config = dict(
    num_key_value_heads=2,
    head_dim=128,
    norm_place='peri',
    bias='none',
    extras=['capped logits'],
    init_std_qkv=0.0448,
    init_std_down=0.00621,
    max_grad_norm=1.0,
    warmup_steps=200,
    final_lr_fraction=0.0,
    train_tokens=410400000,
    dataset='wikipedia_en',
)
Each number is 128 + 32 x the weight over its row's rms, rounded and kept within 0 to 255. Layers, rows and columns count from 0. Numbers have three digits each. The size before them is the row's rms in percent of the matrix's.

# k: layer 2 attention key, 256x256, rms 0.117, rows 139-191, columns 128-255
# q: layer 2 attention query, 256x256, rms 0.117, rows 140-191, columns 128-255
k139 099:134087127159093133122113180205162120146158093169114125144125102163186121166083107132122089115188126131189087109114123094075112078096098099105073163108107114152086086122186111105137106125156123140138150105135157118089141053133162082137125122080165158181164141134073116111117143111069117125101104154171147082165078134098181135075092132189188131121154157092088112137142143141163131104140
q140 091:130111138151038116090105070126091133159129180116081114112089132143083141184156090104145172126112093108136053159197136095056148169094193139147118194099150083130118116116154103109123103128066107115092121120124151156099079153109246169124147134142161113160120142129131174167099066139113146102147100087114123139109110146119160073135091168153090114084151135146177127126115169072092101147103
k140 095:090092120094137194170133107146122055185157135087133173160118168114208112098106137145154139068151170115135046143127114165151164110115100160155130132183069129152137073092168093110172136076154110136090157142131068119110161100073150092132155114168063161162039149112114108136137189133079139127141105176158099166115124076128123118122136165135122121105135098124123144138148149109091125126194
q141 099:118137116154174152087095103103116140133160120090136102066038067180129124148117143155108122159140115126147164154157107087123149113097145197146164109159109160182142140135129142113119112169081121145106168082106093109092135175147093193072141073116143057094214144138130131117046108126144154125199154086134147079068119119117142119167096156162177069133106103130145146150149107129179116146103
k141 099:097119139120108128140153093060097127153146158028123070159153164079093179174109170117190120152127153083140107106126179118003131119098124101162139127041111150135073139070081100104170123159080104111104118191115115108135161150163167100189131144120126164122138126228110130105098092196133107094069146107106114142087098146116106181112134163113120116135170123165142120089143102146134157138086
q142 099:105179151129068098128117069108128132150176163114093108075122085101151067129160110141090082142129074135068114130099065139161152101129107099117179110135111081178158159122096126138114052111147153113187162067126155090114147150045110105158093049123118095142136135082175140107157086140111161111135153050127110156128131159170111154121126120137135138093130075117184082123196120147133119125112
k142 097:160113078120144158119150153167164117126107126106133110186087161116158074070138149113142201112070112116065130122165145128154119063146099163160157118155148171110140171157122101165143140132119134095122155155095161136096114083126127101166101109194120164162141173154127087142103176152155136078164140191169145145059076132160111115118117133110113102160068040217096105154119113090143103162101
q143 099:147101092135169136149116101122032165143112098100117156090144093124151127141140181200149138150149108169105104107151211153098150190105108071130073127165070104124166019069124143101080091104163162133169137121175117125154102114155072150098186150146072115093175142113081151102121149183140117078147088135131156108118135166127149125085104180147117127109115114079182148096106169113139141062214
k143 105:156077127143116062142123127087165154084169146069128135203150074111107145101166121181155116126107136151087168151086084138158131097163144125128142121094134090169116153111131142119139144089119104194129169162081184120159218121144154107103120121103138164078133127133146102133152140113090207157114100044133070141085103107125112186081151142105138109178132117078124083158131164114151134166140
q144 085:163078088061115167108145122146113104129052166158144129123185174178122138067140161137137126196120139120122167084172137174171111129105108072120152168051135156135121104098135051105148093174179122173162116146138146090077127131105197098147104148119125168085080095151167126092098145072143148153084159128164136106141147106162105152116124113073132065089166096159087132103157076178102157139113
k144 098:095133133105132166135154103070144135083074097177095172128102165079186129082168095135140145098151190115126137138171135061144198213119138151086171121117107172062154112111141119116179176110149105126148120150124161113170134115136095161112117144109142123133163138116179143166138091095172126115081146150054066099126078107136120113114073130185101105108130102108193140126186130161100122138090
q145 096:120138116120102147099126118157142114101153110093145055111097108065112117155191085083144155126116089136165105092108138128081101130153192139237089112135076150142135155217130190155101164129186093163127088080083108163176129119101175111107107122106124104071090112150149127091119085089141046129151149175116125142148191107107155056138157127115147088069138102155138168158099142129083151128151
k145 099:123150142140179143123117127090164172083118151178145112097170133188099111134082029172141152114096168146103150111156120189141107156090156122062117093096134146121097122141109088158186127147142149105105037123097079179073102098157166106117125136146104132101134112163130137073114115144059206089123089113155103127159181123114120187137157108096132139144109147132165122138129133132147107095158
q146 093:180186117185132123155091152143187097046110096114211107149141118103125122097178071113153114132066121135112118095065115135165097148130097068129141085112112147137162117155119129132089162135141100129104112173156131096169122158096125126153092141091112134136105109181071122126194145151147189119093149125110083148209149138122142074106108120110091169125137084108136127102134148125124162099126
k146 103:106060178133128116156158114111127139170131144136126150160138158071142066122106095155132203114144134101124121133097106147156149117104120108103073163169070117108106139118170110168107117032090151064140123135146185152161217124129172079135103146115099159089152131132136138182093097126134065088162073175123122107159135164139109139108160051125155099169186136124120137119088140168139144174155
q147 089:110139170135180100149156162166124146122104115126084108121164126168155105174122097123120118119123152101150179100116172165083090079099070185093222096150146159121133130083131156070144094156094140125169104154112106155105135134098128105113115123144119163102182130095143100135136163165126243089094113124166161142091164110177089107152099079118144099033142167110131101091104110130156142125101
k147 093:089176118136130175170111141137167113041122170138122131156159159098130139159177102139066133147090120106094137119100152136198118135182136086136109165109108120094184146155169126186135109121158097066143139100127101164133168129139100123127133098045120116117167113125139139157138128085146122185115176144094112199159097118075051140138137153117168152161089103098149139118075128084121126074122
q148 103:194047149118107150096183143151149121153158153085169098156161166111158111138082105076101173068151164119191172063130087067153186129110147097154097120164150151091126124110137069097103131142130143113111071154116107155096116077116101107153092098135139138087079119107126140097132112158082150117135155165114152118122113107183146077170205108115114102105166134142099129125103122107138168163130
k148 104:125180150134142114134137114054172116075083088139183068149104187084099143131171107144150132163100116129098103142093114145078146094141144199077112109174180160036136104146127115226117102163115169112095117103077091115169115119123094132082097123067113123202181083112147128133100158107109181130110096100117158101156191159123129100107074137085143184156169115174133099139144128186114152138134
q149 094:104146085126102128177136136169081174152106094143135129081094173142123114073093110030100154060107140176096121034126128155165084127117140152115098141108201119121157146079127148106148144108147148111119137144141133157147101091164144106148162113131138111153135108159149080140125137186127114107111073153123129126118114046173138109116110090180161096157201111146100122112141108156139107144129
k149 102:089136070111095121085113064113134153065106121067097101133128107073153147135108143126116125150143097165111119201117188126151168160150133153144088114099135234133138144068107119100071099109128140131136159160133122130132106113097123120113105125088084132163070151106205097130144070063118153158138108076107145154185158092188140115082117079109123131127138131166147178167136103090183131140126
q150 085:132123132184169147149115109108125101135101076139070147198079142136169155094158123145085097101088137161104078112111113160145128080155140150145171109094066118198177109098090160163119106161131162175151122137142163140128087102147098104178082113172146075085161106120124093141121169136159142131169103137122094166150094164182135142124172134139110118114189116082069115148189153157106184164108
k150 091:163110171090097120118135145172115092141175076079172112128114116145096150154173106160131099153101133136122144156139104104101117171118164095123097171108108077093107148116118107114173151125110122118126116081098101131153136152132051149115159155082150158064185173111147096116144101151118148175049124117170136166114168145083152085126128112166138082081134073098195124138134102109145136085085
q151 092:141122141161158121154111141117107135111115129174125151143149113103139139124112090133092135126127095163100142105092144129126130112113082107127136078114119074156132121186082169098100221118142118142117121176105088162146184176128187125116085076135154148144113107127136094172198121114128135125168124182141179148139100090127170086090146102153136119145063118076109186137103196106083174096152
k151 104:124117157109128091107092145140136143165133122142106140187121127154103066058117152092097076131166189167101144131117092110143119118129185132089113128164067135089108182154121100167083132132166151102139110049123125127150146121182102096150157104155087172081147082086072109158091143154144076111106075129165072230125127203143113102173120128120165092136161118100108089118172165088134220174122
q152 093:097064130080154144119129087114138098115086074125065160150128108186133137141164156145115146119103116141183113097077086139164141101162132193135114103108067130144147139117163157139159157151147097082191140187129159150125096125168097163107178123113119128158144151095191136144111106199144144184060133111181145143094065142080080118164143136143111110125125114178097081109153147088102117123109
k152 099:108237163104157101128104111175173125116169101139158131156155072118121154120101222180109083180092116120112097154174166142135159092127135077176139127157132062089119112141144165164113089114098086142149084122115155121128118089170101112166114086034113120129114135107143127144161097104174147180151172103099109174169151084166114137159110118143109156106166101139118106124128086150141149068149
q153 093:177079120096111103123136165166082147107128140109110180046103089163159109159130157110147121145147143117108144158158097109109121130090139112108141143086120101173112054132115117147129143100120138117105157136084051170179120117142162130082129142091128120215104140213186149149113102088162217164183127172170142114162139086144128107108101135185112108127080202100091153183053120156131102127106
k153 100:154124136147183174132120112114115108148087115110127111099175149113083126157125089138136083113153129135071115095120184165118162098119116158170100114172092198168119118097119093090103128103141102169091106093133096113153164129147189084082135167131143136128140151071125134104078051154152068096063127105140152148067105086125126112100136141118064132124113125172110127126166120135106073148142
q154 094:092135161113182082159096099134131112146131102121144132084145106144112091143133138058181136134124062146124087089058118162155118168111132167182148141083141094072165122160155174174137147157195121152131149114088139143154169176069131088111152111133097035158126157166160101089132145079120053109125109141128093094189126169122154109105135143111129069081100150134114106115122119140141128208116
k154 098:104109063133110149139117149119123099138119124098140149178145149079123160092155045119123159129141097109107153159075164145166157075084142136085098190103097068074107122102107124145122169080161119127079138130128154117099152148094144145135153174113126141139107196115114095176159107127144185119155119125122090160140125132047174049121171109184131072168090120106171140157137205045170146069176
q155 093:140053101174126107190122233237068118085128075109114133095118104158125097120189135071125132106144145101072110200137120104161141145125107100130144148152061065116087136148158121120140047145122164119170133133128165066103175183115139140138127157148137145136151115148123112161107139112213152135148087111128136117113101114170119124097119154111101135167134151139147136121067097169127097106135
k155 097:154117182129098110160147109170092057175113136164130086082097096138125107157066123187164147134177107117183112099132121135098137144183066145134127118072127125138181165132024138141142137116083071137122116085123112190105113173086120062135167116114127105143103103159144157161070086149105087165090148099140076109129151101083175126128086072058099101148107116129134136169085077149138118128173
q156 100:116075191078155169143111097054194090178128091118103133127031146152109134172072118109116107133107130134042108160129121086053104125156168110148128118126115147204175094124144107116161146108117094122089168126140129123127096092157080168114062073145145112149166154157095153134124136151106123055158141176125140198143185146148141086118180198076119150117130111137106134164178122121094102148127
k156 107:073166080091153070114138164126124105139104135169171083142153086213093122155136120179132102142111051081162178147101138173098129103132069102204086097122120127124088121091180141119118148083114076118107102119123143109138071182164142151168172072125113136172137131106146132149088125122150106151151149108168103076127148146151173154132089118068156114114103108145106114126131158123138115130126
q157 099:146123139103127133151147123150153131136107135158121184142182154134161126146136094099110118182071093119144115109145162124158079182140131165168079128073173093094103157110148096103087147153141157111106136106142176113055092142142099101114161082082117117147139091117080130161120147127171088144171117143127107109177134147092092183127134143128094092127158164112117100144084069099175152178077
k157 099:178179132157176078120125096177146142162076094106160150095063139123183131166210100145145134113147221161105167165130163118119151034068182064095121168084124104109133116098157182138117123150113072148113138173114109164191103129093142151109156187174135124133118135089127191151140093153109190092127104130144161163098101190153120095098113109106154166151100140130129154160150174132131080121091
q158 101:106136169133133105113196132095158129147141153115131175125112156132197108147077124063113088167148126114073115141111133128118122180175166109147167131088118138129124130138136067094152087093125116222182184126177116131136073080158115152058168165114128125132118148177176177124124097136174119074149134126094117082137114149106088122069144093157097105099169171158116080123074057163092151147093
k158 106:124161100123148192134105091144083161171122094076125146057089111106139116126131190139166119089148139132119130155091180074132101210170113099129167088174142146188121125093135172117098117130118143156108138145097137115048124164106148105138105162099141123137154177079097034150131183095122144168137153118159103093104092121165095187098162165168150181107158149088139151119133157103144157124160
q159 090:152118100160114148111138130148114145124133194113119112138133111119170169117112145105059153119128076184183166142147181191076062157137118143092068160095044137212122077132126137116136104202101141105053117168071166120125097124170152136123113102119122082098172135154120152094107148102070116107154165073102144072103109136114156117095115154166099142144152106075137085168140075111171126145121
k159 100:226131142164114126180095112146118117136125105080135113159169078137158145126181173090141091153137165171112124158193153144096156161195112145135142138091160136112137153049098138079130154108080121184154146159081144136118123153079090126111081079121078181125161132126089126163081137148160118168076080075019112122130100097168117113142113125158123112112178100117080104111100106188167128150115
q160 098:141092141157085090118187076166198119072094145145126032113189166157132148137107113124068129160131118112108207143069160100114049066134174071084160106094111140117122155196103134100140114084110128146138122125150147092102081145079100143078104153118143115118155141145096152131162150103138087154117171213133174124140141119158104148142094129079139167139146151120154120145136090119155185127131
k160 095:135128119084101154145139126089083146119080101066131117144102193103136126144138112133113116171072180145140153153172098112108185162155158115097146120158133116107142148153185103099069169155131106122118084106111170172172129109160105124084059151100207156098152111144145137096139128087115206181087090104108133088172198111111137085119168083138112162185163136097189122060082189090090129138078
q161 097:074127152150089164110093138111129151129130113115115107096194142114136100142095155114153148120136107079107161114130150091130111119083106131133112143142173103166087140077158108136067151116127121147085077088129167172184115090141134129146106123139181053187098163038120054135126131194103183109155104100142131133129106157141104137120165110093069157146146091162157079212104097145160107095159
k161 106:143150142100112168116099144131154063150107143161111091072171131120147173123151140082124168182138157125107102158152179096155167100143170170085073066082162127151121108069077127127151128119075172128139151130109122074147115191086147098121164185143153165119120146108174140146101167165080098159164091120099098126102159128123137071084084143109105113082163054177085179138114099139092129207109
q162 096:135106090142117142180129097104196105107148142151108133142120147108129107160154123076160116131146134132066095046148126153165093124121081096126133107064088126150161121117119177116054098105180056146117107119163148172135140121150145107126100164129117157169085128098139158103128148129099141150120107090126127113119153172097106115138143129083146119138092103075083172112119114124029149109149
k162 101:150186147159125168099179147159111143140080092107152146124127125154150065089091035115178219139102121141176139106171129105217156180125103084163172086127126121159106114180107115142149117101117137074101103136139121190106143105139116095136120114082139126152205134120178131102106142131180101138134164129124107134141155133199120042142180056149109178147171191139105140118117159075097118125086
q163 096:118090157153083143138081124090104141153139114085115141127101113180140175106096148135141129108096139127112188106196170087106095149049154130092182096154070120120138204112119130113160114123111095153156094127153118068129138092137171162099150073126138176055131151127156136164153059152115122114094084113140158143079113174134141075135104088140114153142124124171092139125139135100106098170129
k163 102:117110153129165136106123113148177124153134110200111113144148173097134176147129125172099053090129132116142134179104154112110177162132121110135166108110114120116121095134180118142087082153119149108046054182151051150106195120200085109063052095083149238170141119165122134083111148138118070155107120140166064111131148157106089135175105134128192134160163133067152087154190119140092132057155
q164 098:119109102093168156183142104186134158165146101102129118095168154112121107157174070147104106159199068071184106096122073087153205119185121115132100120079152140139104154097124145111095139123156141127087137179116160176132095164168146060102075196148070080125138109141096144104128122154166093136130140142138128120156138164050117129141155179159128153178104144203142102138115110102133113083177
k164 099:100133147109149081067141142163113117118173167192124130127096087178037161135096128111124109194168158130129074120131125118116123065176119142105148089142100163181177124171047095168109049101143130114131145089087174118072138138109150123135060118085128134109142095088125157108097195125182143086183152075099132173087144170142137064092137114097144140140115109093131086099116157156108105109151
q165 098:126133140128184083129136107124137184161089177132104099185184107089107119127134098127116113120104123122130101148131094162122102147102111173134133113179154078136115119110070125191129175118104130064124193082114135146143141138116122113204143105075153151138088112188131115114134097125132162091133089140140133119072169173127130116095093085119117151145160108084144129124072171128086062161091
k165 101:150085152149164136098146099126114085126112121105114147079109171178155123235118084123180141103152106093152089099098143120191120176112171168107100168183114067083129133047151141116139114131176134137133078127164122203131134102140097073074135177109126123136141127127128180177095175108170166109130104162149087089120165175092117131159140149168166117119131124136149151171109172104056147147128
q166 104:156118166087142111099139123150130116199120148151109126099137097161101159148131160124129136122020157136101103170159122122139035116144081159149100169113162048168151096135105157118102114126135127117192173160123135159082143154204169063120081162103155137180124132163091153127152187118080151102151069165121139106144157153144112110160135164117108042137120150173125155134086119000136133151158
k166 100:111187164159152127139117119109108129141100165136126107157110203137092115115110180124072166093088147163148119092132154138134166042159095039169130108151082127137094089130070085155100141099156098160140108146099154113166149153119093078189174172122112162151079156097084111187170154184102098177126156099140087162103172152113103148192156088151163122117053164148148161109199087120130126127152
q167 091:128123113184147067133120140122111146104172112128068145145134159128145185117140192131051060060137153129143161128147130168151152154106131122135138138207123137132124126141142102110130168142136133113158093121103150130088118069143181069108134099119091115144166150111123122095093142100118115056119136148110120146158133094104122097153154143075153187133057105123119182131131118140111121160193
k167 098:161100173151124074114153158081102126147127124114131189194105130130131133120064152105163112188136119148143154103101113121113161113174080162099085121131204147072119107134131089114107090090122102138108192172104111147123121133117053121181135108137113131131135068120110113136190148111122117091140152128143106111156124124144143133110085107162125127196082142137110178066086097107111154067137
q168 097:099162149167115092122099135164096128094120124140084094162117160222150035110086142107128173128137196106068146092117162113124104121127113118177106095102119143134087140164174127129158120130123128174116120121119150085147157103135083143158148151092179142099119167066132111162136101149177071130050105109141149154122157081124162101084112118158165118132185131113141162097173142095114143128123
k168 097:096129140102131130137125107158061123106125126145110153173179108149230080081100103119141166159134158211090101149108099149097102106087111107075140177127189127130106107140125093078113123143147126092120185161120109171127060137116191117100173096093103115112134124100134120136158147202150142159078096122125165185179162119118152033068108119084162126097136155114053095188156088098169105132144
q169 099:152068109102116183132160136159163185137067147124171129159162109131120125128129133048121149071117183110068177150156144105129150126128036178157166125131101110103097160118125153170175106104152198120138085111101129164106154083131073095122116114138130124128105111109133135089146149098127125109186150158124129190083095126147129132153133104186095076077111153115124125104155177109134148178227
k169 106:106137132157201133095186155131163175163168144145136141151112092126108143075138078110143106165174104109141136165092083132114156137156153125099114101141183095091178168135133127088173134147157064097226120063068113128145092165132174122148150138154111127162128129127151145150183109123110137131100144211162111059143133125126163075147159078124126063111096136145140042170110077103128117120107
q170 096:108132114139128132033169134109119069106090176136135093114151185127174086112125249073138136184143130140144133176129149133093179116145129072164154146122158162123121157242060102133213127105137074192131145180147081104129119165123153118106142094154136120138209086045086103146136148102150102140162106138141179140119137104054091165143059114152139140071149089099201145121163124072120140106112
k170 102:108082127076096105148123117122114106152166096119114136128146157089143146192152135097090100181088120148092171085134088055109078156135155118078134080154097134109129116114122104081121162116143100123122048144077151132156114084147102192143108121122129125127167143140114126126110117165164176105173137107141121145077157077130099147079193095142131126181170161096160093187137084105138163122067
q171 099:157136158110168086102061094112091163078109136134102132157076137136132135104070146095141131142087175129094126180151165106145140155092045190149096154108151133116146143112112151167138067122141158119175120107135166126113096122187087071099167136122105118158185138193137133104077105145114111126178118106112204156125093080160109131113148100155135173120117135114144088109080147152104143138121
k171 099:121061147134085092143150131112126114133108077121118079138100147046098156180161129048106094112114127091118130129103082159093119129124149126178103131104105134166065155113168166096163103124120119153138112101115065119185127130165083129071145082179114123145147180130136175156100112090182137113083152144158111151077117164199147152111148095067118170145153127158111196199190130112156149084091
q172 090:117130119120117105145182145166108199159100185060154146085124138120118127109118130117132162139121100144194129131133183139136100133137150134104079067111145127050166093163128086139106196146151110174143085093125120089143096105122150124062148136131139128139152101161144094107133100090139127102180080088114146194148166155192156187162157108137122080109101132138072151141091144171098106073145
k172 096:140127140125151075113084072127107085143092063107104082063071151199134144100145127091144160089142193149052117164151132178077102137179109101127175105097115159109153113089102155143069092150067102143136155109169116134125090117142139151133096166144113113181120123055131169155191129134140171118108122145102112167138099155165138138192102180139085183115080167112088135128174168111122118129160
q173 099:136070083129113184135104116127091152144099076171084139148165145061133151134165143138117139182085121078177174135069152121084135153120096143118109096145154130138135111120135109163128099123108104067077095119182130109122059119084115153140148161159125127147092133101168136123119137086158146117101137100145123056106078130156088106158140134122142154160143185183148139132118177088139072151129
k173 111:118146214122135093081162191139158121138152141111154111085151114153109220171175150135133124155072151155105112159111098095131106093127059115130104105150111082139145116109105113096081123177145071137164090186133141035122150083159161078173089098168135170135138158113117154155148131151150172149148129159141136133180099143132152161108106189110121098124135064193061133130187105165105145110137
q174 095:131121166156124162133138105119128146097146147081172109104078143146125121142176134155133103098080085150137118154105115160132174117131095170077148100075116119099146131086108064150166149123077139098156142051109123117152140099164066151126166151164164128165162178145110142126152085101118157134106162156130142136109195142065153166117155086116125089078120080152172126133175167088039111127064
k174 099:129112127119208171112112104095094149133132128088109111166081150153149140166118105058086167138161146115138111136138096134111169097068123108117162125177147120056095124078135152115150094168136172121164086153123162087057104112063113104137105127081125116114145111185117119184198159071140159220172122136100115093101081152119120136161101132129119140145121069112091117115137148117158176087177
q175 098:152116107069171119135127110117095094168136060147192094111109159111106139097146146145126154106081225135183136150090106112184125131138097150139112166186162116119116121124091111231095167130132184098089113115140113092097154150151099145165103176086142121120157123079139131135125195089126185166132111167123117152133091197169099138149105084073118111118132143138069149157132126163111107087092
k175 099:136142133171114089125108105087128180122109175108139062113153136120137143147123124158156102127063107115089132106180143149121121103127166100134126127116147123132129160094204140143142046083122083094116144122079148161099144157150076127117117190143072105045179067100124136183128135185144122149092172184153147128171084121128190177132082121076114144096133157142150175103132086071132136082101
q176 097:084074087141121138168093157116107163156116160092094147172153157140107141123102155141158160118110135072161147043121131176108144134112086111084157041097117137071046066155111135183177107124123064170140098112086126170116163106124117137124154135103078178089142122140131144123118158102122146199122113133150132177128095143131166141129143121108178110142074092111163176119110197103062072190133
k176 100:154158202183092134125138138135138176090133150176130062172130111154068135145125097101116147143191144094117169112129075097137139037039181138126120132175101125105064151150193118158165128134161140098109175142139105169120118121162139124080080134094104141136156153101096117109192156107165120141119147150108130155148155140093124087136108139115122182203152169094121146133085171080132206140186
q177 089:232071152219129112133091109111075150100108170125091136177086157143096128107113146153195161150131122137155128107084074142145111200138128164111120116153088178077108125082030109144129156163104132115156089129138084153104115144113098141097116133113136080092148095128146060176127141208078088070101130113067118168164106184115134075151123061075127145153178143131181145118141145073138109137082
k177 085:188155123083096105122116108131124115153174149121163137092175091063141169093070163188101151100139134046108167085109120147181118115065090114131141076132090108165153116062126147123123105130133107079194144125133104122162124087074120144112156182122053154163188102127110104089084095173125149172153126107101146157075127188090116113107096096092156116108103139067133092077107122160181118118100
q178 102:114148152081124110095120153149130106125099139148143121118125087130156177094138137086156120139151101157110163112141140157100116217136143068097140114113188146116124109125192098149101111121104153151191144121161140091218056111132047092136157154038119179088153089173139136115153068126072144169033138111204094118129129146168142093191102133140144118148148112063107086172126117165097199133124
k178 093:150104097101138112100131191098087154147070170114173130113101116133101099086127122191125158137195092156195118116143110135110129158140119100134136185069141084154104050166118161141128152131131177135059139165121110170131079176178191085101068149199083107127120128159079135147151074102156129132131102135143110114095087060149159156105082104134093140159131115135157189184197140110109109094120
q179 104:150136115119143165133091137143115085163178109069179122129165078102127088144074128117155138127117122206131100107109169175104151047106153173129158144173123155094114152116144096163139173110144089119160134097118178129056080131148150063118147113182094199137178114155106141109106116124102150154124182113143160115186079148090105104099120117079149097103165150164164123116115141175163119097106
k179 105:148104156187191162180059126159160133166134183100109116110169118171124111163100108196144073109090184141076125132155140110096119114077105123098078133088134140104131124129175121096107085141163121150120096159129135105105139136087145142146087161168103059041081207125157097103119198113104174181108102071115134133070162147118139164145111128141174138166125138116153083140171169140115130166130
q180 098:133147143179162107128096162180142135148149124092179143175174133106126177136139139109110128150152082165062075109162091142143112118136108142180090164115150074131172097151114165142092108097069119189134144149099127146132158072129137098142093076110083083120173111135095104104133104116160174134152080096074155185109098108096114155122070126130063190114159151147129125106147176114087028167112
k180 103:130157181129073166081155084123149089134130091151146114132093175121161150141073149091102118182155128149129132112130100140153095105141143116099089098111111040109116151105085147087066085075132091113158119099093108119070143155153123127125169167158133123148106102123100137116054130150109103099110140187144099067058215129133109115166163062152117135201107149144117154153131074162146187091134
q181 100:094166130132172131110186098140147147166121085132100117169196118122090080110129196147137125151143157176139169110141115114180034145100148178115164124161123115104218104159111153139109188190109100166156104126098081117150117175188089150109102127144124178098100094152150084109138105147111075149139137118137142121141104132084095149132166123149134131147149128124116071118143133177087165129099
k181 101:141060103126114160159135128141075143080098083133148169065134085135092156115080050145047115072102107193097150103141137188205153124111124133154133178132118075137105136129162179135136122118155141093098135089126103147129155200181146124086106149081120089091066200098146168109079122122147128122135050143182116141156098113123086117146157089135105129137135107130163068150149121117157116072156
q182 090:099178109156123096067131148113199145089118145160124139125162140135153107123156159122156120194184109156173141156164148155064116124068122133120170143111133097164125186146087149226112080065127144172158169143127077147120156153060137116171059123128137089186133099144142136136146136083124112174107149100193098117102094096157159141136148094154111146135163076134117109122169105085182102088141
k182 098:129143157145120154103144142150093096134118182146141186094114105144051122159146126116070142148124149079150108127138121098158127161108146173148180137109108119169145159141090156133156152094097117095068128140142113089156070058126114134185118122122126111133149142136126091087086167143095127138186076168163135139115088080089141222138181169151131144127084162157155118142097073133128125169081
q183 097:138157151080132132123133113123192110092137089175098171129061198181096094092140093118098096174217092073127093121154065105121147151100127147178101159109126153148139099080116091115151115131059102104149139128132170116116146087138127131149142064083095206104124129116224152126091129163132138114146163084161113188077151155095162125128149153058145129173156054109144098108162146166125111150101
k183 100:157140122132096073097153126133104110114053115104093093086080120106103056149121111112114113122127077083167125162129139161177152099130110107085109165149134144136159136092124155146205133136116115088109130156152134197103135110167162125144094150171117072117183169144158099150060205106142172185176170143102154084101109166183138076106067148121132147117123107092094166174175088129113112079112
q184 102:119170139062137164118140088169088108151150160092142136140092084128118098168103178147094141104107122081124140131120132140189158115136103154107105098126085164194055142151105137110157161122096136099106125121095101095185143126141129169098189125194108157083177163107090158146104143115139064096102116152197142123156132166101130110117152075091151034206120152158099165118078099157092109165126
k184 103:133096180110166097135077132140135135142139134156105101127100158114174163152157215117167082148045115127093171083158118143142157157149095112092141169116141125155123135187139132179092097099144097099094134118078146149170123141126159163100134183079133095130102123145122148139129079093140107213134097103125050149123223143174120119126092167139068147077183111130123168138094118157105070116181
q185 094:129140093156175152109146086103118125096098080159127140132100160112143138125112088157167167144131139118136166152133103140105149143097170083130183095105134101152140123080073076176084119168050160136149138107092059086162129198120126101122137105144127112133133067098111169134140134096094123193141144075073150100147134153179137097109154134058098109130155122149140110086080138115134154075121
k185 102:141059144143037102099129119145167095199065144126136143170195157049128109116164134159126157123127171130138076093145118113158115122135145098113091084115127146123117147140177147128181164135123182129110143131138132125099130126162058111089140112090130088104164077159136128116101177201161156089079117158113135177187125143136102120051106148157129167110129119093160175164149156076084131141107
q186 103:093175189119126131161107112099089190106146077128140126093099170064151110098140096106142102127141196156084117190157117191151116112147113137160074143132079113137061127102103135113121131114080073129184108162113133156162111166098130096178128153103071094095087098128154100103137103146182120144041175156080088124153149079152100112178146121176121118154100140157145173094132152167104150135114
k186 104:104095119134144106144154101103127127119110182059082132080149143173173106102223157131124148054103126120157145093172138130135134134114101108144085154121127101129157118118162137177137105076126151123142099126113169174021109123166121081119092187164110133126118183181160132098134114152115095094100133105108093116127139163197141143121170098109083142165139194191108169098149148130135082133085
q187 102:112149153118072150182121110118100099135109201036166158158105169123144075144133118117167135102041146148135166072170153112188132071153160082113137142137157092166157153161134129204134063168130151082104082128121132126098137097148102117114191126096081140200069142132134093129132118155097158156102103076103088137169099137088082141096159181075086131123140106100123137105139086088147109130139
k187 106:125145155146130136075135195058198166117118086173095070103142186079119117202096133103149170154091103142121106153158116109168146116120135129092066100135084161126025117088097135108131130153153086105149135206121127160151179149112198184125107126118161133096103155105106136147108186110119076169119110109115134138126115175126108138112136089147159125074163120134186150170152134156131059171063
q188 101:095123126147161129153145142100150156113107189105093136123173111134089087127129139116118135145175129154157132122074083163188077076111126127139149104133129031129156159178138107134073100122113123136177136130082155101140078127157130088083055156088090176129137131152177100083119050171133112097173112163158129133123110155205124133165128132152163143170170122149097169136046120112199121122140
k188 101:186115168092092101046077127109159155195094142094156143155068150145166107067072166111074110112120107146170141146110079123122137159143119152130131130119175132124090139108083136115161120151119131141095083132178188130114170133138175102103143118122109117120152114096160154162107122177105070157122168131132124151148135121140155123111135187132091190143057113151158110117125161092154105096146
q189 100:109106116169194146084127128109103107127165105150127059148132106146142149076117220144147070134084140084125116137186079196147146197134124109133135153084094124144143171129157072142168159126110109116158123123087114151117127159116132123109220132150109117158102100189140142135162132131164127213099173082079114108098140081119084134128053128161182127071086141147192133148148075158088116139109
k189 096:107124102121150126104118148134060088129137156125139165132167075102152157131148184144141142145142178136146137122159133150118079068112097088135138148171132155111139073126121138161106141105128166120151126052129145119088125136117112106168094153073113164131124149205118144090159136111191078114165133190131156078086083096174131176103171078096097199214113193198159124107080117129129108077149
q190 106:111115128122116152095127128170073054138176128132083123120130105206128165093161134066098063102127153127128060180104152067129137124141071123100107170151094085167124176115106167142148151116093102115154139134133174155136196097135093153135100122135156133092045116136062142121060146174132076110139102166060169099114098141125158119164158129084177058060175111154149119129120097129098105120113
k190 098:137142143110084094142083128133118122130085054174092104105124162085148083124138184164168138077106103174154128125148113137112161105172098107152133107108129126096153145105083109083094126126099126098087100197077134100093086088152124094121070144070142119156097161133129130104132115161159066150163128086153173104164235093116107135107156121085140090138141149126135057140172107073163111081133
q191 106:124092128113118132211156138085196158124121135102091127115090128090097124108152090121091099163113135108132109121105072128094142133147139150138129073167097132166136139087149126140135093136180069100147133182086144180166133132171080147106133142205068131110138167120109157128127110089174093099130151105152147097101177116228188135081101215147133130159203148103064138095116145046090174145131
k191 104:079121150195138124150114082174102117123138107126162074168081111207107131091127184121121097077101120112121106153099111068160136134163144086119190142191123147080127084194127138140132139090124158110087162112146100159158142134120124142102148113110163129140086140067123134108123156153151172177154141118133115095149147113065197091106130158147153138179122131070124125097090167128107128101133